config.yaml
n_layer: 25
d_model: 448
n_head: 10
n_kv_head: 10
head_dim: 64
d_mlp: 1792
vocab_size: 8192
activation: "gelu"
norm: "layernorm"
norm_place: "pre"
norm_eps: 1e-06
positions: "alibi"
qk_norm: false
attn_scale: 0.125
bias: "all"
tie_embeddings: true
parallel_block: false
init: "normal"
init_std_qkv: 0.0216
init_std_o: 0.00306
init_std_up: 0.0216
init_std_down: 0.00306
optimizer: "adam_atan2"
lr: 0.000642
beta1: 0.95
beta2: 0.98
weight_decay: 0.33
lr_head: 0.00846
grad_clip: 0.5
warmup_steps: 316
schedule: "wsd"
decay_fraction: 0.827
decay_shape: "linear"
final_lr_fraction: 0.0
batch_tokens: 131072
seq_len: 1024
doc_mask: false
z_loss: 1e-05
train_tokens: 579900000
steps: 4425
dataset: "wikipedia_en"
Each number is 50 + 15 x the weight over its row's rms, rounded and kept within 0 to 99. Layers, rows and columns count from 0. The size before them is the row's rms in percent of the matrix's.

# layer 2 MLP down (transposed), 1792x448, rms 0.0152, rows 707-738, columns 112-223
086:60 67 67 59 55 22 63 59 61 58 57 60 65 72 65 68 47 51 42 41 57 58 76 62 61 22 52 54 34 49 33 50 69 51 72 52 69 67 48 38 42 57 57 67 41 65 41 53 68 22 33 49 55 45 47 39 74 47 31 74 35 46 56 48 49 63 51 36 59 25 67 52 21 55 35 31 34 48 30 28 48 49 67 63 41 50 27 61 53 39 46 41 56 41 51 32 73 54 61 63 54 57 67 64 75 26 59 61 45 51 54 61
110:48 50 61 71 48 47 45 45 41 29 38 48 40 38 29 48 75 27 51 74 34 45 68 32 48 59 73 21 50 72 68 21 49 42 49 41 70 57 64 52 44 58 55 35 70 53 63 29 38 52 53 61 62 53 54 50 81 43 40 38 59 51 75 49 47 48 43 50 71 57 59 49 45 54 59 58 41 47 12 76 53 75 35 65 70 61 52 53 22 55 73 32 69 34 55 48 28 62 52 49 33 48 63 38 38 48 62 47 67 58 39 53
101:50 54 34 53 32 48 67 46 57 64 35 65 43 55 22 17 46 62 72 64 37 54 36 37 53 29 23 70 59 58 69 69 46 37 47 31 49 96 43 38 62 69 59 49 66 49 60 18 38 50 62 55 53 79 43 61 53 59 34 56 48 53 35 71 59 52 43 61 71 42 32 53 49 53 45 64 71 66 52 67 40 51 53 36 37 49 59 58 39 63 54 39 59 46 07 18 44 78 63 31 52 74 49 59 52 43 50 58 54 49 64 38
092:50 65 33 51 18 23 49 58 49 45 63 57 40 43 50 42 49 19 38 50 25 51 56 23 65 43 21 69 20 57 66 43 62 42 52 61 62 81 65 80 46 39 44 47 52 57 39 78 68 58 39 52 81 53 50 52 51 57 73 16 64 43 38 67 55 51 47 41 34 50 36 32 49 45 31 67 63 52 45 34 29 59 50 35 49 28 69 76 57 66 68 55 18 82 53 38 43 42 40 64 47 67 72 51 60 35 52 65 33 73 18 41
092:48 46 45 54 41 32 35 47 42 28 68 00 52 57 75 50 62 52 61 31 39 39 52 53 53 70 50 49 64 45 56 46 20 58 38 75 46 43 50 59 32 48 72 58 58 50 62 60 69 74 43 70 28 45 46 41 73 47 26 72 53 61 44 73 37 34 65 12 53 49 61 83 50 54 51 69 61 21 61 54 32 34 43 76 37 57 57 55 43 41 49 43 48 26 32 43 47 69 60 41 16 50 52 47 43 38 34 60 63 40 47 58
108:29 39 44 56 51 41 37 44 48 59 61 57 58 64 65 78 68 65 57 48 33 61 43 22 49 82 46 57 57 57 77 31 56 57 59 70 39 58 55 58 25 38 52 36 57 29 46 46 39 37 57 57 49 36 41 48 27 47 35 73 41 56 17 56 26 42 40 78 56 59 39 56 28 55 50 48 46 52 74 36 31 54 36 60 65 44 19 53 64 46 49 74 34 31 63 60 67 37 48 50 32 52 41 59 41 57 75 71 70 24 52 64
108:41 27 47 52 62 43 56 47 62 31 52 46 69 23 66 58 54 11 58 33 49 73 25 67 67 33 67 32 29 68 49 43 25 67 44 27 55 45 30 40 57 74 50 33 36 50 57 66 41 15 58 65 45 39 58 41 54 63 29 35 56 64 53 55 72 37 32 75 39 47 70 40 56 57 47 53 35 46 61 54 39 40 50 38 48 36 43 56 52 57 13 62 43 51 64 57 63 44 50 27 63 46 50 31 61 72 31 68 53 54 66 24
108:59 45 52 59 43 50 53 48 27 47 43 44 83 07 66 56 32 96 34 55 60 14 53 56 40 68 40 54 48 71 45 32 66 42 60 48 51 36 34 47 70 46 59 47 54 78 57 52 56 57 50 46 46 43 62 64 36 56 23 52 39 58 88 65 43 67 70 26 59 73 67 49 65 42 45 69 52 64 54 38 34 39 42 47 48 63 75 56 43 47 31 40 49 70 78 59 58 18 38 55 43 46 44 34 80 53 42 58 49 50 60 46
087:63 47 57 47 51 75 56 61 81 50 57 49 73 54 52 48 33 47 46 55 48 45 49 48 41 62 50 36 47 40 53 58 36 50 51 51 61 73 82 60 46 58 37 50 53 46 37 50 35 52 40 67 58 56 29 40 75 57 64 71 56 42 24 70 60 25 50 53 48 49 66 81 44 40 63 49 61 38 25 59 36 36 43 52 29 82 58 92 66 24 43 42 37 37 49 51 72 29 47 55 62 27 73 60 32 26 38 60 41 75 62 49
095:33 52 45 64 49 74 29 18 67 57 48 45 35 47 51 46 30 53 37 51 61 38 55 34 50 59 60 51 31 40 73 72 55 53 49 26 56 48 46 43 61 32 64 43 57 74 72 60 44 45 62 47 56 36 44 32 63 74 42 60 38 39 50 56 46 33 39 61 55 17 67 49 76 20 56 50 74 44 45 33 12 60 55 38 63 56 74 38 61 57 68 66 62 46 49 14 38 52 72 51 82 35 10 73 62 41 59 39 46 55 71 32
108:69 51 42 58 38 52 32 80 33 36 65 45 41 68 53 41 44 51 64 70 27 28 84 52 62 60 41 40 43 32 65 49 70 39 32 34 51 38 33 52 36 47 68 55 42 51 38 45 65 46 46 48 79 35 28 49 60 35 47 57 42 50 35 33 56 59 39 44 75 57 37 52 37 62 61 61 74 47 52 51 33 92 52 57 46 44 37 57 51 45 61 34 31 21 76 46 68 63 72 31 61 53 48 62 71 41 69 36 63 50 66 48
090:30 56 15 28 57 38 69 60 80 63 38 39 45 55 66 58 50 35 45 47 46 57 58 50 80 39 60 53 36 22 68 43 42 73 44 44 43 68 61 29 53 65 49 57 46 38 77 54 46 40 69 44 34 16 56 58 36 39 70 40 31 43 99 53 79 40 68 38 61 50 25 50 27 57 24 42 17 35 38 31 47 53 70 50 49 54 84 66 40 59 48 51 44 53 41 61 93 36 77 42 59 66 57 55 63 45 33 25 33 50 50 31
113:59 73 36 33 51 56 35 44 54 22 93 65 57 58 46 51 18 66 72 45 51 44 42 66 12 44 39 14 13 58 61 16 33 31 29 61 63 50 34 71 51 65 65 51 78 39 39 41 56 64 44 32 64 73 91 46 41 51 37 52 52 46 59 57 34 65 63 31 33 48 49 40 65 55 37 56 50 37 71 42 55 51 73 44 69 56 38 39 55 27 32 25 76 54 55 73 55 33 62 35 43 40 39 39 70 45 61 46 51 29 74 55
089:77 28 45 70 58 50 42 55 62 60 47 41 50 58 56 55 13 81 30 59 58 51 56 70 24 52 36 26 44 57 77 43 55 63 35 44 45 44 41 14 64 66 32 37 39 49 65 42 79 49 52 46 15 37 44 39 27 78 55 78 56 47 41 33 41 73 39 49 51 50 75 59 36 70 35 59 64 42 43 38 54 53 50 51 44 48 41 60 43 55 50 62 50 39 71 56 50 35 65 44 46 63 59 59 56 49 49 22 62 44 69 53
084:61 42 54 42 43 80 49 73 80 56 54 59 26 57 71 74 65 31 51 46 76 64 59 60 46 42 37 53 66 30 53 32 49 54 52 41 54 45 44 60 59 57 23 47 51 28 63 63 50 28 64 67 63 43 38 56 59 36 57 25 37 45 58 36 46 48 77 39 73 70 66 11 51 48 45 58 52 51 45 66 51 46 50 57 30 48 37 50 43 58 56 60 31 36 71 61 59 66 73 27 52 49 66 26 17 31 71 50 66 43 45 62
106:46 72 80 83 40 62 44 41 20 45 51 52 16 50 45 53 39 54 40 54 57 77 46 64 37 46 46 46 41 58 42 64 56 45 62 74 45 34 39 61 45 14 46 33 67 16 25 36 19 42 32 39 44 82 69 84 62 30 77 56 31 51 38 68 44 52 39 61 53 54 65 43 67 24 61 45 33 27 44 88 55 51 43 64 51 23 67 62 52 56 50 49 34 57 67 41 31 48 25 46 52 55 55 65 64 47 51 55 32 37 41 43
091:46 19 16 56 60 59 51 51 42 30 30 57 51 44 52 38 43 46 53 41 53 46 34 47 66 41 46 48 52 37 21 29 17 51 57 81 42 46 34 13 65 39 38 43 46 50 52 52 51 67 81 59 60 57 61 65 41 55 43 35 65 44 85 34 44 31 55 60 70 44 54 62 19 34 51 48 62 59 19 24 44 56 57 37 21 32 39 52 74 56 57 58 11 41 51 75 30 28 67 78 45 91 38 40 43 28 83 63 63 61 50 49
090:50 28 38 52 46 69 56 35 56 31 53 69 54 63 45 61 55 26 52 52 48 68 49 64 61 31 52 53 64 64 42 35 48 34 39 44 54 57 58 60 81 34 64 63 61 68 70 57 49 66 79 32 55 41 39 35 16 51 33 59 97 40 72 57 38 72 35 63 50 64 70 61 64 50 51 42 34 70 62 41 64 26 41 59 44 51 37 49 49 27 32 76 34 49 71 62 54 43 37 52 66 67 19 58 51 37 59 60 65 36 59 34
131:56 36 61 54 51 33 63 44 55 51 90 25 31 47 50 60 64 61 36 37 45 58 60 44 53 46 42 56 61 55 65 52 54 00 83 18 50 53 64 84 22 53 32 48 35 52 24 24 40 38 34 55 51 50 25 44 45 47 68 56 56 39 63 57 63 37 50 49 33 65 33 43 50 48 74 48 74 55 68 48 59 21 92 55 50 68 74 77 83 48 55 36 40 60 55 44 42 55 36 78 57 61 28 69 63 68 22 53 74 23 30 35
074:51 32 62 37 51 50 55 44 46 28 65 51 31 74 36 40 44 64 41 50 58 48 38 65 52 57 90 62 59 48 42 54 28 27 36 49 24 42 23 55 51 44 54 43 45 45 26 73 51 85 74 24 63 50 29 42 51 72 58 37 44 38 66 48 44 61 50 53 20 67 71 26 41 38 51 44 50 31 48 49 29 35 33 54 19 50 70 38 62 48 25 60 61 43 64 43 44 64 40 55 55 60 65 57 30 65 52 39 63 56 58 70
092:49 58 63 83 58 70 23 51 79 69 30 28 50 39 69 62 58 37 48 63 80 47 14 63 55 27 63 49 68 39 50 50 46 63 51 32 45 53 57 76 81 63 63 28 32 33 14 47 55 38 69 72 48 70 48 45 56 53 57 52 26 47 39 49 27 62 59 64 63 46 35 45 61 52 56 55 36 44 87 54 38 39 65 53 37 53 35 42 53 61 66 50 66 37 55 51 75 59 27 42 53 61 42 58 58 50 68 45 43 69 50 50
095:27 48 46 21 48 40 26 61 39 50 56 57 68 36 52 60 37 62 35 92 52 46 45 60 43 28 52 31 27 50 63 50 48 73 38 70 39 53 55 63 42 89 16 54 60 56 56 51 46 48 55 33 48 56 49 64 70 44 66 20 67 48 24 24 27 49 62 81 44 72 51 57 39 60 54 50 50 60 51 60 46 50 53 58 44 48 62 69 45 39 83 48 54 43 57 57 37 70 59 50 40 71 53 32 54 48 70 43 65 44 44 50
086:52 63 56 65 54 35 65 51 73 60 41 23 48 48 63 78 61 40 42 34 77 50 47 65 79 36 54 59 56 45 53 63 48 43 68 38 47 48 57 72 29 56 73 52 38 33 62 56 62 33 51 50 39 65 52 48 28 49 53 41 72 64 60 60 32 72 16 52 62 43 46 35 61 41 32 47 41 59 58 47 85 24 49 59 45 29 81 50 55 66 34 91 36 48 41 50 69 49 46 31 60 50 50 79 64 44 24 52 35 48 46 59
107:32 49 51 36 54 61 58 75 22 47 17 55 27 49 54 40 78 72 64 35 52 17 70 71 66 64 65 54 59 38 46 57 60 59 65 48 62 54 52 66 63 45 58 50 38 45 53 66 51 30 61 81 67 54 46 83 50 41 45 51 24 44 42 51 52 44 34 55 31 65 54 50 50 50 79 32 51 58 73 57 75 47 26 36 43 55 29 40 87 53 78 27 87 37 59 49 56 32 67 56 78 79 78 44 52 71 46 57 60 50 52 54
069:66 50 51 49 68 52 41 57 26 63 44 79 19 68 45 27 47 68 72 33 59 73 88 28 47 68 43 46 72 55 74 27 41 27 33 57 59 40 54 27 53 66 45 30 64 32 79 51 63 45 41 30 51 52 41 63 42 36 44 43 22 55 41 52 56 36 53 51 22 58 88 40 62 51 53 71 58 82 43 24 76 38 42 58 40 52 42 48 56 53 55 79 66 40 56 44 42 36 55 57 39 40 61 28 71 63 40 38 46 64 46 52
108:24 69 49 58 38 35 54 67 80 58 45 65 58 52 36 56 51 47 51 67 58 56 38 32 30 49 94 60 41 47 43 56 55 33 40 62 53 51 45 50 34 49 71 24 67 35 50 54 50 57 52 32 61 46 72 67 50 67 29 56 21 42 70 33 48 54 59 67 59 38 46 58 43 45 50 48 39 50 29 53 59 27 09 17 50 54 61 44 68 56 30 66 68 58 59 43 49 35 71 58 45 33 36 51 42 48 59 53 39 35 61 69
103:40 63 39 26 42 40 56 60 57 68 46 64 36 36 53 49 59 40 56 53 87 24 48 45 54 36 45 52 53 48 40 36 61 32 54 55 58 59 60 58 79 56 46 53 54 48 60 63 65 48 52 45 65 52 61 37 53 41 54 63 67 29 32 51 34 40 77 64 24 60 08 36 47 71 61 59 47 20 71 57 36 76 32 35 62 40 49 46 28 58 44 62 49 38 47 30 63 28 46 37 46 56 45 49 43 28 69 35 48 45 47 67
096:68 44 71 64 72 58 43 56 49 49 39 56 63 10 77 60 53 48 53 57 31 35 54 34 22 46 72 47 77 49 62 57 66 56 24 37 36 41 69 78 30 58 49 57 38 52 46 55 55 17 41 57 42 63 76 46 61 31 50 41 52 58 46 08 74 27 57 26 72 28 30 57 46 58 45 52 63 57 56 68 62 47 42 41 54 64 52 42 69 87 52 56 44 69 39 38 50 86 59 45 49 48 57 58 40 51 54 61 71 39 80 72
085:38 36 14 61 61 37 66 57 68 47 48 48 49 28 67 75 55 33 42 39 64 61 26 37 23 49 48 47 36 40 70 30 56 56 39 20 60 63 09 51 39 59 46 49 59 34 72 18 49 48 44 30 37 54 60 64 44 64 50 45 72 42 73 80 55 40 51 48 78 47 33 56 54 31 24 56 36 40 76 67 50 14 55 30 45 52 49 55 47 48 29 61 42 62 54 56 57 46 59 56 40 58 35 45 53 51 35 73 44 50 69 43
060:29 60 52 83 58 30 37 34 46 40 78 58 88 73 30 29 45 64 43 48 71 34 75 68 73 53 49 58 55 63 57 80 51 53 55 54 58 38 16 54 62 52 68 55 51 60 54 54 18 55 64 49 49 55 31 56 38 49 37 47 43 33 30 67 42 41 60 59 21 60 57 39 45 52 42 57 62 28 50 38 68 50 48 99 53 44 37 74 47 46 37 68 53 36 53 34 58 41 34 61 39 24 51 47 41 55 57 53 42 57 71 56
112:40 63 38 62 60 49 72 51 69 63 61 55 41 49 40 63 40 53 16 52 45 44 64 44 64 31 55 41 36 60 55 23 48 17 40 58 68 75 59 40 45 50 49 44 61 25 27 50 47 68 59 52 44 62 69 38 60 54 76 46 64 46 71 53 61 73 15 58 17 52 41 67 41 30 75 65 66 61 70 75 33 33 84 52 10 52 59 49 54 31 62 44 38 49 60 46 49 55 78 60 42 44 71 34 52 32 54 55 60 50 43 55
105:36 36 69 26 41 16 40 49 57 28 18 68 26 35 57 26 55 43 43 48 70 52 45 39 47 48 49 66 53 25 55 60 17 50 42 38 46 42 77 45 74 53 40 52 32 43 30 59 47 43 79 37 41 51 65 65 67 25 48 64 44 59 34 44 55 50 72 52 59 38 26 62 80 11 23 43 43 54 45 52 42 55 48 19 61 60 45 36 56 31 53 26 44 62 72 95 68 44 40 55 66 67 63 54 42 46 69 64 43 63 35 61
# layer 2 MLP up, 1792x448, rms 0.0268, rows 708-738, columns 112-223
098:74 64 28 70 79 54 69 70 58 74 50 55 19 51 18 71 50 38 57 13 46 35 41 68 54 47 37 70 44 60 52 52 67 55 45 46 24 62 26 56 33 50 57 61 70 35 52 46 38 68 21 54 39 63 33 18 49 20 61 70 55 57 66 39 70 76 34 35 32 40 48 58 69 61 38 07 46 61 31 42 74 30 56 62 39 68 40 83 68 74 59 44 51 47 48 60 61 50 44 73 25 48 50 55 63 38 40 57 73 08 44 31
106:56 54 34 71 63 31 54 46 45 49 41 64 26 67 25 58 50 32 46 72 57 47 62 48 57 25 37 55 46 67 74 53 62 47 63 27 50 53 48 55 68 66 44 35 45 55 47 36 46 16 53 48 37 46 29 43 34 47 31 43 77 48 73 63 76 45 43 71 41 34 62 53 58 36 51 51 36 64 48 62 69 08 65 57 60 48 58 49 63 48 59 62 54 67 46 61 75 70 23 65 54 47 40 58 75 85 47 50 47 68 29 46
102:54 50 60 48 52 57 59 52 37 48 44 63 45 57 75 65 62 56 65 59 69 42 47 70 50 51 35 37 48 44 45 47 54 28 62 38 45 31 51 60 31 49 48 56 47 69 60 46 46 61 65 86 61 33 60 54 45 78 50 43 65 68 78 41 31 59 25 69 76 27 80 40 53 22 72 47 80 74 35 60 46 54 39 68 41 42 60 60 66 55 19 97 70 48 37 62 55 72 51 35 39 48 54 62 51 25 39 59 70 24 48 40
097:31 40 60 56 47 36 87 42 88 31 67 42 68 69 68 43 72 31 68 56 40 59 63 57 60 65 47 50 54 62 51 15 38 64 48 19 43 65 42 36 47 56 36 36 63 37 53 33 35 36 47 31 38 62 48 50 63 69 45 65 48 56 65 31 30 75 56 55 87 31 43 61 47 48 46 50 46 75 67 79 64 29 59 40 55 49 61 41 42 59 79 64 42 57 51 40 45 74 43 48 45 79 50 68 56 25 62 34 60 15 47 39
104:21 51 48 58 50 48 57 15 83 42 69 42 48 36 46 73 69 78 39 67 67 34 86 45 65 55 67 34 64 52 79 38 41 59 59 48 49 44 47 79 39 57 80 26 79 53 99 32 50 50 48 58 41 39 43 25 46 39 49 59 55 45 48 71 45 62 35 48 47 25 67 61 61 40 30 32 38 61 66 52 61 23 36 41 55 52 64 82 64 49 57 52 64 41 43 50 71 52 51 60 67 81 42 47 54 70 57 55 19 46 60 49
102:57 32 47 67 58 29 52 18 78 49 54 45 44 65 46 49 83 58 55 55 50 42 62 42 73 54 47 51 35 50 90 45 41 60 91 32 46 59 29 71 49 31 79 50 62 50 53 49 77 32 66 47 34 47 45 55 58 64 33 41 57 46 35 25 43 60 35 66 37 31 44 59 58 70 58 58 52 39 54 51 63 50 59 85 40 68 68 49 62 44 42 69 40 59 54 68 64 57 60 64 66 43 40 53 64 72 48 37 47 40 49 55
100:55 44 48 43 55 41 36 31 66 42 53 48 60 44 44 46 60 33 54 62 54 72 45 28 59 54 40 80 46 50 46 59 50 30 41 50 48 37 61 39 53 44 68 75 46 41 41 58 38 59 60 57 63 55 52 44 41 23 42 31 07 63 28 37 34 40 47 48 44 40 24 42 86 48 41 50 54 62 65 73 69 37 55 57 26 66 80 41 41 45 78 51 38 57 68 51 60 50 64 67 84 45 66 77 64 82 14 27 38 43 43 82
090:17 43 39 55 37 39 51 47 52 77 54 47 57 42 79 54 73 35 48 20 31 37 50 71 76 62 57 72 41 73 26 42 23 58 74 72 30 39 28 56 36 31 46 59 57 45 47 75 53 41 58 14 22 71 40 52 55 23 54 40 61 45 57 68 41 60 37 22 72 67 37 65 64 64 35 70 67 47 47 29 59 40 72 61 29 41 61 46 54 52 68 63 43 46 53 34 71 61 80 52 69 60 59 70 89 79 50 32 53 84 42 67
099:44 62 60 33 67 67 74 57 47 50 32 37 14 72 35 57 53 57 51 36 34 56 49 46 73 53 43 58 58 70 51 46 78 63 75 35 55 40 53 57 44 43 32 71 49 39 71 61 49 21 20 78 54 27 52 45 62 37 61 42 57 49 35 48 65 52 34 56 77 69 33 41 22 45 41 60 60 74 48 35 71 56 45 72 65 41 38 27 69 84 41 53 54 42 48 28 35 70 39 45 44 66 69 47 88 45 40 79 43 43 45 46
107:35 40 51 36 49 43 47 58 58 47 67 38 10 66 52 49 59 42 40 58 77 29 66 34 56 33 35 51 36 46 65 45 75 56 42 40 42 50 61 64 17 38 62 41 54 46 55 44 64 78 27 65 56 48 66 54 78 61 45 23 56 47 71 21 58 55 36 50 38 45 37 41 64 53 55 64 57 47 66 53 61 68 56 53 85 46 50 33 61 47 42 68 36 56 64 43 50 59 67 37 49 48 37 67 48 41 33 30 49 46 61 46
102:41 75 95 88 44 48 47 78 32 59 52 12 61 64 76 54 58 51 37 37 48 63 42 74 80 30 52 57 63 36 61 43 45 51 59 44 52 33 63 41 29 39 34 61 33 46 57 46 63 26 61 58 61 43 46 47 51 36 53 46 53 60 51 15 36 56 47 49 54 41 53 44 82 20 39 30 42 51 40 52 46 44 53 59 69 44 64 69 40 72 40 60 66 53 45 55 90 27 37 06 48 44 75 63 61 40 25 50 46 56 58 97
103:54 43 71 61 58 28 72 43 62 59 42 49 32 44 44 57 58 35 38 67 40 72 50 40 54 57 41 74 19 52 45 38 85 55 56 29 48 54 40 44 44 37 38 55 61 38 66 42 75 49 38 41 54 42 38 25 31 28 54 44 62 46 83 22 39 56 43 38 53 29 27 36 39 44 50 70 41 42 89 42 51 49 69 56 14 66 93 38 72 54 49 59 41 64 29 21 81 50 60 44 49 28 46 75 54 52 43 46 48 44 56 69
099:63 38 60 50 56 47 41 49 69 43 66 45 39 77 54 63 57 55 32 53 49 70 66 53 55 46 57 54 53 52 65 63 43 50 46 54 63 38 67 38 56 32 80 39 48 67 30 34 56 32 50 58 37 50 21 36 56 67 38 60 54 49 55 50 69 66 31 77 39 41 37 40 38 57 62 34 51 78 50 48 72 48 49 39 22 51 34 44 29 48 35 50 31 41 23 38 67 60 63 47 46 73 53 79 64 46 37 43 56 55 64 43
099:62 58 32 57 99 23 49 59 42 47 52 40 78 31 62 63 41 23 33 51 48 28 61 56 59 64 38 73 82 36 32 51 42 66 72 39 39 37 59 53 53 68 53 48 13 48 77 35 34 48 43 38 36 45 61 33 41 64 49 44 35 46 76 29 53 42 52 42 53 48 25 69 28 30 53 77 56 37 70 43 45 39 40 76 37 57 69 50 58 67 61 50 45 42 53 18 53 42 40 37 54 67 65 56 80 58 68 49 46 53 47 73
105:52 53 51 62 59 35 42 52 43 46 44 30 00 71 44 72 61 44 44 31 51 50 39 47 71 58 67 61 64 62 32 51 44 24 58 43 55 08 51 50 43 57 57 34 49 36 35 51 63 26 56 48 29 55 30 61 68 26 39 33 46 58 43 26 37 78 60 85 67 60 17 49 64 38 42 44 56 73 47 58 59 43 34 63 38 23 61 46 27 81 46 64 31 46 54 37 46 73 44 49 21 55 50 66 62 54 54 46 61 44 38 44
093:39 37 89 65 65 56 57 42 36 49 55 52 41 51 16 56 32 60 39 35 56 69 73 51 82 51 50 55 33 36 50 57 59 32 34 27 49 71 67 74 25 35 55 30 38 46 71 51 53 16 03 54 63 81 46 33 50 40 46 65 42 62 39 55 48 72 35 53 46 29 54 52 34 21 66 52 33 71 53 46 66 57 64 60 66 57 56 54 63 37 66 43 67 52 37 35 77 63 46 67 43 52 39 73 60 53 52 55 59 56 38 76
107:62 34 41 39 38 30 45 56 43 32 54 76 40 68 66 53 52 30 34 64 44 60 62 77 61 65 26 48 60 59 85 21 42 40 53 49 20 49 53 55 64 52 45 60 60 57 62 53 67 48 67 52 31 57 23 50 37 31 17 61 40 54 90 60 34 67 50 73 59 41 50 35 46 41 19 37 55 75 50 69 46 50 43 63 48 30 44 47 56 50 41 62 55 35 34 37 58 69 64 77 34 68 38 54 64 45 53 79 73 58 49 59
110:61 37 46 45 42 45 61 41 68 60 49 24 48 44 32 76 60 28 30 46 80 61 80 62 54 44 33 68 66 64 60 78 55 55 62 25 58 64 59 49 56 56 48 64 41 67 54 53 29 47 46 49 54 54 81 23 16 40 54 66 39 79 42 37 73 53 33 69 30 47 53 56 60 42 42 37 61 66 72 61 32 26 72 28 46 90 37 89 44 46 56 45 64 84 47 36 60 67 55 65 81 57 57 68 52 52 46 50 56 42 42 41
096:50 33 56 46 87 59 76 63 65 56 65 24 35 87 44 29 74 36 26 36 39 64 70 57 55 81 49 48 54 64 74 68 48 59 44 49 30 30 57 65 62 33 74 46 67 43 27 67 36 37 42 58 74 67 68 31 44 39 59 44 49 39 65 43 28 52 43 44 55 56 36 30 57 53 35 33 40 85 50 67 44 55 18 61 61 43 73 58 69 63 10 43 55 47 25 58 38 72 47 38 50 53 44 59 33 37 43 56 56 22 60 44
102:50 55 71 36 54 33 53 53 63 48 38 30 31 43 48 68 50 52 37 35 65 53 60 56 63 59 80 61 50 30 42 74 63 67 30 71 57 19 67 55 39 45 35 32 37 62 65 45 59 47 43 38 38 77 61 43 57 46 62 46 53 73 39 41 57 49 54 50 76 61 41 59 66 47 39 48 59 33 80 41 56 70 38 33 31 44 47 48 50 74 47 51 72 47 59 33 43 50 37 43 75 38 15 64 60 55 43 42 35 67 50 48
094:28 45 76 48 53 45 50 46 48 42 45 52 38 43 69 50 41 19 38 51 51 72 64 70 58 35 87 52 26 30 59 59 48 31 43 47 61 63 46 36 32 43 73 42 72 36 87 29 72 47 57 54 83 62 41 32 46 40 22 60 54 44 57 59 48 65 41 25 59 44 53 51 45 47 61 49 37 46 60 68 66 33 70 52 51 51 68 60 88 46 71 40 08 47 46 54 49 47 63 43 48 57 40 74 73 33 54 53 53 74 58 43
082:45 56 39 42 55 49 53 32 65 79 64 16 40 44 66 94 74 66 44 27 70 60 33 73 85 38 41 47 48 25 30 68 55 49 50 33 64 39 52 67 40 82 79 55 36 37 64 64 47 42 66 20 34 61 60 31 42 50 56 60 51 60 72 44 34 46 24 70 92 38 22 30 60 34 50 38 70 58 63 39 47 41 68 51 88 51 56 38 54 85 43 90 56 40 45 44 47 41 53 69 75 67 44 58 64 21 46 33 51 42 60 49
106:53 71 80 55 53 43 35 23 65 75 57 44 34 29 47 53 47 56 62 37 72 64 37 66 70 50 35 54 53 66 44 49 68 61 60 57 52 30 76 92 52 49 73 39 49 18 57 67 52 16 49 38 48 41 36 47 36 69 40 45 56 40 33 40 66 81 36 45 29 50 52 48 60 37 49 59 66 57 36 58 80 26 56 46 39 23 60 44 62 69 42 44 41 58 48 23 61 44 67 50 43 57 66 77 56 35 31 37 32 54 59 60
094:54 51 66 50 62 35 66 63 22 44 55 45 52 65 62 53 56 21 21 21 41 41 52 53 52 31 36 33 60 38 32 75 29 57 58 43 47 36 62 63 36 82 40 59 24 71 47 59 45 67 63 27 78 52 51 55 46 56 53 55 48 42 50 74 70 68 60 40 61 38 37 64 47 25 45 46 24 47 56 52 82 50 61 63 34 46 49 70 35 47 23 35 37 46 60 29 43 51 30 60 47 29 57 50 46 62 28 50 37 55 56 67
105:33 58 46 29 44 25 61 44 44 39 21 77 42 51 51 46 61 61 52 25 86 39 43 66 73 30 50 43 38 60 59 48 80 60 29 49 62 53 55 44 40 38 72 56 55 33 46 41 62 40 27 64 76 59 80 51 58 46 68 45 53 46 51 59 26 63 45 40 45 54 37 51 57 41 39 43 44 80 70 41 57 41 42 38 21 50 62 50 71 73 09 78 44 45 59 39 47 47 42 39 44 50 29 69 44 22 20 56 46 62 50 59
107:61 58 39 57 36 33 51 41 55 67 31 61 34 50 33 67 50 41 49 61 52 20 27 50 69 26 47 47 64 28 44 54 56 62 42 49 45 53 53 66 51 52 51 64 56 42 32 59 57 43 57 58 39 24 56 40 25 36 39 33 54 69 57 34 62 68 51 70 40 45 42 68 59 48 34 71 56 45 28 44 52 44 81 61 43 53 70 11 59 64 45 87 49 53 54 51 72 75 44 62 53 42 57 42 64 56 43 40 57 70 65 60
103:57 64 53 63 46 47 39 24 61 66 21 56 50 22 41 33 53 69 30 53 81 48 37 51 74 48 24 36 48 48 48 55 60 37 53 31 15 08 54 55 24 36 50 66 62 73 63 58 09 39 60 49 52 57 50 43 17 33 53 59 31 68 51 17 42 60 40 33 47 37 60 40 71 27 21 52 46 51 41 62 48 72 48 65 62 36 64 38 66 36 25 86 43 41 58 81 57 65 37 68 31 24 41 47 46 74 33 41 52 61 66 49
104:40 48 50 45 52 47 56 44 61 42 56 63 46 64 64 72 77 51 13 50 66 53 45 54 53 56 68 66 31 40 70 45 40 48 62 38 58 58 43 47 54 44 68 41 52 58 40 35 57 35 28 43 59 43 48 35 19 54 39 44 41 66 58 72 46 22 30 61 87 55 46 51 50 24 55 49 71 45 60 38 53 61 55 58 70 43 76 41 68 83 41 67 40 34 27 62 73 48 43 38 60 43 28 64 42 58 18 64 43 52 55 39
088:70 58 42 56 66 45 59 46 44 26 55 28 33 61 47 47 74 43 35 28 41 63 53 36 66 46 33 46 47 23 48 43 59 42 53 45 34 53 44 45 41 42 48 23 49 56 50 42 44 22 52 47 45 45 47 73 76 54 54 44 52 73 32 50 21 74 29 61 38 49 49 65 76 51 29 68 39 51 19 29 70 51 54 58 53 66 29 35 39 62 54 43 43 76 67 45 43 64 55 47 57 63 37 58 54 69 16 37 37 35 57 38
103:40 49 37 48 63 54 38 55 62 56 50 21 46 45 91 65 52 50 52 14 72 52 60 69 47 75 55 45 74 36 40 45 76 43 45 27 35 34 69 66 47 38 45 28 53 64 51 44 28 63 46 44 54 51 67 53 57 59 33 36 37 74 36 27 31 56 71 27 74 53 33 58 54 60 34 40 41 46 61 33 75 53 33 48 71 61 61 51 61 69 55 55 51 50 59 58 47 39 48 41 33 64 36 84 38 76 46 36 41 21 47 43
105:43 48 65 38 64 71 41 34 54 42 47 06 34 47 78 64 51 38 38 60 41 63 66 37 78 41 82 61 43 44 41 50 50 32 53 34 52 65 75 72 62 54 76 55 44 34 27 60 59 32 46 47 76 55 34 34 46 63 46 31 54 42 39 57 50 34 40 49 37 32 67 64 67 46 59 46 47 53 78 39 48 48 54 48 36 30 63 49 56 65 82 52 31 29 65 64 56 52 51 35 62 59 69 67 67 80 33 55 37 71 62 81